python train.py --n_layer=16 --d_model=64 --n_head=2 --n_kv_head=2 --head_dim=32 --d_mlp=128 --vocab_size=7638 --activation="reglu" --norm="rmsnorm" --norm_place="peri" --norm_eps=1e-05 --positions="rope" --rope_base=10000.0 --rope_fraction=1.0 --qk_norm=true --attn_scale=0.177 --bias="all" --tie_embeddings=true --parallel_block=false --extras=["value embeddings"] --init="normal" --init_std_qkv=0.12 --init_std_o=0.12 --init_std_up=0.12 --init_std_down=0.085 --init_mimetic=0.7 --optimizer="cautious_adamw" --lr=0.00309 --lr_mult_up=1.16 --beta1=0.95 --beta2=0.99 --lr_head=0.0137 --warmup_steps=244 --schedule="wsd" --decay_fraction=1.0 --decay_shape="linear" --final_lr_fraction=0.0 --batch_tokens=16384 --seq_len=512 --doc_mask=true --train_tokens=102700000 --steps=6269 --dataset="wikipedia_en"
Each number is 200 + 40 x the weight over its row's rms, rounded and kept within 0 to 999. Layers, rows and columns count from 0. The size before them is the row's rms in percent of the matrix's.

# down: layer 11 MLP down (transposed), 128x64, rms 0.127, rows 17-33, columns 0-63
# gate: layer 11 MLP gate, 128x64, rms 0.162, rows 18-33, columns 0-63
# up: layer 11 MLP up, 128x64, rms 0.159, rows 18-33, columns 0-63
down17,105,229,149,127,209,175,225,291,265,214,188,232,158,295,210,223,282,211,205,246,173,198,205,159,197,160,232,224,217,195,165,230,154,170,178,301,260,223,204,247,257,195,143,211,260,178,187,164,238,223,235,179,243,194,157,197,195,158,241,197,151,181,159,190,249
gate18,088,201,159,217,233,167,82,193,229,186,241,223,208,180,182,178,217,119,246,160,152,252,208,189,216,165,224,242,219,218,200,219,233,230,193,125,253,191,173,220,208,288,227,241,210,201,215,224,112,159,171,178,208,197,197,132,132,212,217,216,189,148,284,265,161
up18,102,169,234,227,201,221,110,189,206,206,182,148,48,208,235,234,119,168,211,212,198,237,163,200,279,220,171,160,208,190,211,178,180,177,133,234,185,210,154,218,140,177,157,218,197,213,225,166,296,210,186,189,186,209,250,205,169,175,199,211,272,188,171,257,218
down18,097,188,189,160,162,198,297,222,169,204,281,176,226,171,141,224,284,229,201,227,228,190,249,164,115,215,194,219,160,224,224,209,205,194,203,115,234,197,220,266,281,228,208,225,165,153,206,191,109,162,174,194,170,198,202,221,252,271,220,221,167,156,172,245,224
gate19,101,143,178,229,175,268,255,136,250,267,163,168,279,167,185,250,276,183,189,178,208,218,225,247,196,209,165,199,225,136,152,219,212,232,143,245,227,176,196,270,182,164,164,201,202,231,131,213,222,175,173,109,209,216,202,178,149,232,145,214,261,157,167,193,240
up19,098,128,131,221,223,267,301,251,175,185,248,171,175,209,247,192,202,230,188,198,217,183,173,187,210,201,169,233,235,244,269,237,233,188,184,142,173,228,218,170,283,182,244,238,177,208,169,205,157,212,269,177,211,219,221,200,146,201,226,155,112,261,136,144,232
down19,098,231,259,136,103,223,188,184,240,172,240,199,171,273,187,153,215,138,209,189,236,197,209,237,236,233,158,236,185,174,165,279,158,253,156,192,224,207,192,245,139,168,242,141,177,283,180,210,118,210,178,212,268,208,203,164,223,177,190,163,199,255,180,164,244
gate20,100,190,217,163,140,171,235,174,239,183,212,154,221,173,253,188,168,222,198,210,244,104,251,173,194,242,213,206,231,237,125,163,215,184,208,177,279,202,157,133,197,244,179,214,245,216,107,164,156,183,196,221,153,248,177,163,204,255,246,155,193,162,195,265,109
up20,095,195,184,190,221,190,222,219,217,226,237,257,237,218,183,209,229,220,200,233,211,283,185,281,227,187,240,233,184,114,284,221,221,187,171,179,199,215,283,252,205,140,178,196,168,260,189,225,311,269,265,213,234,228,179,221,209,227,115,148,158,209,209,197,199
down20,101,253,242,185,187,201,219,172,165,242,251,164,171,220,245,162,189,225,192,174,246,139,215,154,194,205,209,161,222,217,137,214,161,225,224,170,252,179,153,156,164,265,187,221,303,170,186,213,227,197,227,297,201,228,187,162,218,270,183,188,148,134,96,183,149
gate21,106,151,220,147,224,220,372,196,246,226,155,205,158,210,204,182,270,213,181,209,203,200,183,208,124,162,162,229,167,188,203,189,193,177,177,282,245,232,173,223,207,223,225,243,189,209,188,208,147,186,133,162,214,134,199,234,219,151,252,163,171,157,202,149,214
up21,100,214,172,206,238,146,128,256,253,212,215,275,259,154,233,179,221,213,275,159,132,253,230,195,180,199,217,294,204,261,197,242,200,228,272,186,182,162,209,278,148,213,197,199,224,215,144,181,223,252,217,225,224,151,259,172,217,174,143,218,233,173,196,152,204
down21,107,205,243,165,161,174,315,191,169,176,179,118,183,224,158,230,181,153,212,164,210,212,172,208,237,196,201,115,175,170,183,196,139,175,139,195,195,196,241,102,294,136,152,258,202,189,258,164,203,210,139,210,253,176,233,227,188,240,218,190,206,195,165,185,187
gate22,096,227,199,120,124,202,122,243,167,220,307,192,220,148,191,163,235,217,196,189,168,213,211,221,216,159,160,238,248,171,160,223,229,194,146,177,206,168,171,231,162,307,169,181,201,212,182,195,245,232,173,189,163,167,251,249,197,216,258,141,199,231,121,214,251
up22,098,204,206,145,202,184,179,189,246,226,151,241,217,238,278,199,224,218,214,224,274,202,219,187,216,171,214,203,125,263,241,167,196,253,284,204,208,167,202,215,160,152,210,251,242,186,263,208,112,188,207,171,216,249,160,190,143,126,203,276,224,160,283,230,171
down22,100,242,124,137,154,228,208,225,175,199,173,140,165,166,141,232,161,165,169,187,141,114,217,180,231,207,185,226,184,167,213,252,185,204,151,132,187,221,205,221,202,247,157,172,240,189,219,203,261,215,192,274,185,78,196,246,178,246,184,174,183,267,207,162,244
gate23,097,148,200,255,150,201,150,271,185,130,228,135,208,215,233,143,203,167,214,271,228,109,164,180,171,151,171,168,214,248,181,275,173,239,212,132,188,162,203,185,245,205,219,249,215,221,187,196,230,202,226,135,214,198,243,235,168,146,250,186,135,173,251,164,154
up23,093,249,227,220,215,217,238,168,270,239,200,266,232,157,239,162,170,202,241,198,171,285,199,197,183,222,243,215,207,235,181,204,256,173,111,195,179,172,180,280,257,209,241,183,176,193,183,248,219,229,200,115,285,286,203,204,193,230,146,211,273,206,194,254,172
down23,093,139,235,178,245,260,273,220,198,212,197,184,174,226,189,274,214,104,191,183,168,207,202,233,138,198,232,192,206,231,149,210,137,200,267,248,255,238,269,193,178,166,186,145,205,181,237,231,191,284,161,251,177,134,266,194,212,211,225,229,176,182,188,235,274
gate24,103,176,215,183,258,177,136,248,233,184,174,163,192,201,172,147,171,248,156,208,179,180,242,209,180,253,214,187,221,255,97,130,244,129,273,123,205,195,168,216,234,270,198,129,229,162,187,226,258,179,205,161,177,240,259,222,258,236,217,181,225,169,174,228,202
up24,100,167,208,116,210,208,261,249,234,192,254,225,141,223,178,189,199,190,218,229,244,221,233,211,332,225,148,167,191,155,173,205,199,228,231,185,209,171,119,169,194,202,215,181,225,197,212,201,122,170,239,191,152,243,121,195,256,212,247,281,137,181,238,180,204
down24,101,183,128,209,129,211,234,208,184,223,173,221,149,153,237,180,194,117,158,213,146,180,142,228,191,199,224,233,162,164,284,188,192,191,132,215,174,268,227,231,198,202,215,275,232,109,231,204,186,267,186,195,236,224,219,130,194,174,209,168,214,164,146,121,169
gate25,107,235,183,169,191,187,199,166,216,239,183,200,204,159,146,203,245,204,252,289,205,202,150,190,151,276,179,155,210,173,104,220,252,197,130,195,190,249,183,199,192,129,198,98,194,212,262,267,243,203,83,199,175,244,202,209,186,214,158,193,212,203,210,188,190
up25,114,201,215,153,154,271,250,215,226,174,192,215,166,197,151,164,291,93,195,222,113,192,171,197,152,230,229,172,186,169,104,203,215,223,164,216,211,242,155,207,227,120,227,181,223,268,150,219,249,212,130,191,200,244,236,250,214,170,172,215,219,224,225,197,192
down25,103,143,195,217,239,211,163,167,189,167,187,210,198,206,191,158,163,210,160,155,200,186,251,219,260,140,250,230,172,235,316,211,195,148,197,204,195,177,199,201,169,254,180,241,216,137,248,133,103,186,246,157,199,251,195,216,221,228,206,171,137,122,147,158,142
gate26,105,262,178,95,191,195,259,157,222,198,277,204,193,166,161,131,224,151,227,237,249,137,164,173,229,258,202,209,168,154,207,197,222,207,179,205,269,189,154,140,190,201,263,159,208,244,246,255,301,159,174,203,195,225,223,169,270,179,211,209,173,168,204,199,214
up26,101,223,258,239,258,171,228,203,220,216,200,259,128,181,216,260,234,202,116,181,221,204,274,203,260,211,208,129,184,139,188,205,276,173,185,242,191,176,209,181,181,239,262,127,169,223,255,241,191,169,220,224,188,211,265,184,205,193,156,180,127,282,166,164,180
down26,106,286,130,189,138,181,202,189,159,254,231,176,222,190,205,205,198,124,219,209,151,192,159,217,228,163,185,279,196,242,242,216,181,270,228,195,254,178,148,156,224,217,218,201,208,219,196,125,230,156,189,151,117,250,189,234,268,152,244,213,198,165,289,221,197
gate27,110,212,239,235,177,171,170,163,194,203,141,136,235,172,145,196,179,173,172,145,124,252,189,142,206,224,220,191,171,235,117,142,177,156,258,133,191,245,205,173,222,236,177,105,157,157,167,228,211,159,134,204,224,190,218,241,193,133,175,172,258,202,221,194,264
up27,113,243,204,214,173,164,187,260,239,155,192,173,206,161,232,250,185,192,195,162,78,202,235,198,147,237,195,264,214,238,189,189,111,187,247,176,180,157,112,229,221,248,223,257,182,200,208,239,211,218,239,259,231,207,230,198,214,219,177,210,259,297,257,189,154
down27,109,186,252,218,268,194,134,109,170,195,178,144,294,213,205,236,246,187,229,237,229,173,248,230,221,202,189,232,143,195,156,178,237,187,180,189,268,170,255,220,178,230,187,171,198,240,238,199,211,173,101,181,140,256,248,158,235,178,197,222,247,262,241,234,233
gate28,096,154,154,203,180,254,203,216,186,195,181,124,81,197,226,235,149,198,260,188,226,220,178,212,233,210,205,244,165,265,247,203,206,167,196,243,181,176,138,156,181,204,225,209,166,129,174,177,214,223,186,265,138,223,250,235,182,282,129,183,206,153,138,196,145
up28,101,114,214,201,111,243,184,180,197,213,138,134,140,177,260,217,169,216,201,211,181,261,171,181,181,200,194,255,234,193,242,224,200,173,202,249,144,198,197,137,163,199,237,230,158,170,191,175,177,161,201,237,119,211,232,226,137,296,126,188,181,168,152,189,146
down28,095,221,178,212,155,204,215,198,182,212,184,196,256,123,152,196,175,227,176,191,236,175,186,222,271,231,217,201,229,245,192,217,222,251,196,207,230,245,333,271,225,221,194,246,180,249,244,213,180,119,243,143,222,213,277,190,175,146,282,233,168,181,226,205,260
gate29,102,163,122,222,207,208,207,197,199,218,205,207,216,206,217,225,226,195,206,217,151,211,245,195,227,179,253,207,132,182,256,220,175,172,145,196,268,176,262,234,213,194,195,281,183,177,286,192,270,233,216,174,121,182,251,144,159,237,129,159,201,138,225,177,96
up29,101,175,154,137,230,270,233,186,157,168,160,227,151,208,252,203,164,232,208,260,146,267,158,183,229,196,188,181,125,244,202,175,183,163,167,242,191,175,171,197,117,154,257,209,198,116,155,148,211,237,253,283,137,160,209,221,236,236,209,196,199,166,162,218,209
down29,100,213,230,234,197,222,193,217,187,221,173,215,166,242,248,215,143,180,177,199,241,142,199,217,177,267,241,205,298,193,164,207,245,284,217,177,231,203,221,233,266,255,184,212,141,209,157,227,165,119,225,181,253,246,284,231,193,124,242,189,144,248,252,181,231
gate30,106,195,176,192,240,112,167,151,211,261,162,217,179,167,184,249,151,131,229,254,155,158,185,241,218,193,167,255,229,177,184,172,104,218,218,178,178,107,207,218,188,158,116,164,190,257,226,235,201,191,144,160,215,188,165,199,221,202,217,181,204,198,96,196,242
up30,105,232,180,206,202,207,156,263,184,233,275,172,243,212,280,201,159,192,192,180,212,205,149,150,178,186,166,271,225,187,201,129,197,349,247,178,187,273,267,220,213,190,188,139,216,174,187,213,184,203,203,176,233,163,235,207,237,176,184,279,219,248,196,173,235
down30,126,184,221,198,195,246,220,209,249,195,118,244,164,250,192,199,217,114,229,156,141,277,196,198,236,258,156,246,187,211,175,252,197,190,141,152,252,237,204,222,146,215,261,255,196,227,202,124,170,179,166,175,261,252,222,246,232,254,219,146,171,242,152,170,198
gate31,085,160,192,148,182,246,177,194,238,171,238,255,170,181,235,201,206,80,212,224,283,160,189,114,201,164,148,186,195,167,188,214,188,171,202,217,211,196,188,172,192,153,199,166,231,182,179,251,136,185,186,221,205,204,232,151,212,249,205,246,164,117,328,190,163
up31,089,189,176,153,221,209,210,267,246,191,202,157,157,251,165,135,118,201,216,164,191,248,196,154,270,207,187,205,222,215,120,270,182,194,149,225,261,179,206,212,163,212,149,254,162,296,217,240,261,158,165,153,178,176,270,217,243,191,170,182,194,197,148,174,236
down31,089,232,189,244,274,233,175,141,166,207,199,243,234,176,212,236,171,227,148,194,152,181,209,196,242,209,129,190,153,232,288,235,187,267,286,177,232,253,254,200,166,191,208,254,228,158,188,150,154,194,193,250,128,226,186,299,164,219,245,157,181,180,185,191,184
gate32,097,144,139,194,221,239,179,182,220,195,238,265,227,176,224,254,269,199,239,267,136,259,199,205,169,217,232,150,150,298,196,230,148,140,180,131,219,182,156,232,135,211,227,224,193,188,229,260,191,194,252,199,219,205,220,142,211,173,149,153,124,222,222,167,179
up32,107,158,201,214,222,209,131,155,159,230,268,281,223,194,145,265,211,215,208,263,166,249,191,262,178,233,201,236,175,204,181,247,205,180,219,141,210,186,197,233,140,161,257,219,162,213,154,176,230,228,190,219,201,219,239,132,230,176,230,173,173,272,251,86,240
down32,096,215,238,152,202,207,231,196,151,181,203,146,173,168,236,100,198,192,217,214,185,124,201,111,226,227,271,128,298,183,235,257,227,228,171,218,197,288,202,219,228,216,178,202,185,195,249,150,198,163,201,215,247,187,271,250,210,239,237,157,225,150,171,204,176
gate33,098,212,127,212,168,197,240,236,229,126,201,120,251,161,263,202,115,193,177,157,224,207,154,188,203,164,257,186,220,103,169,228,223,232,206,226,219,196,137,243,162,224,203,227,149,156,264,250,118,191,200,247,167,176,243,160,201,175,173,255,210,154,204,207,194
up33,109,206,170,254,180,178,217,114,183,187,139,247,263,173,246,177,167,211,131,229,229,194,208,219,136,191,243,116,213,162,198,184,266,194,237,243,148,171,162,190,132,264,192,231,178,285,234,274,133,175,194,196,251,218,242,187,185,258,194,204,222,183,220,211,167
down33,096,179,165,174,227,194,201,121,237,224,166,152,232,199,245,179,252,294,174,216,266,257,198,195,200,167,346,172,155,148,216,134,241,213,184,177,177,204,197,258,235,167,208,163,208,201,219,247,218,174,123,160,235,209,214,182,240,226,179,226,149,177,179,235,207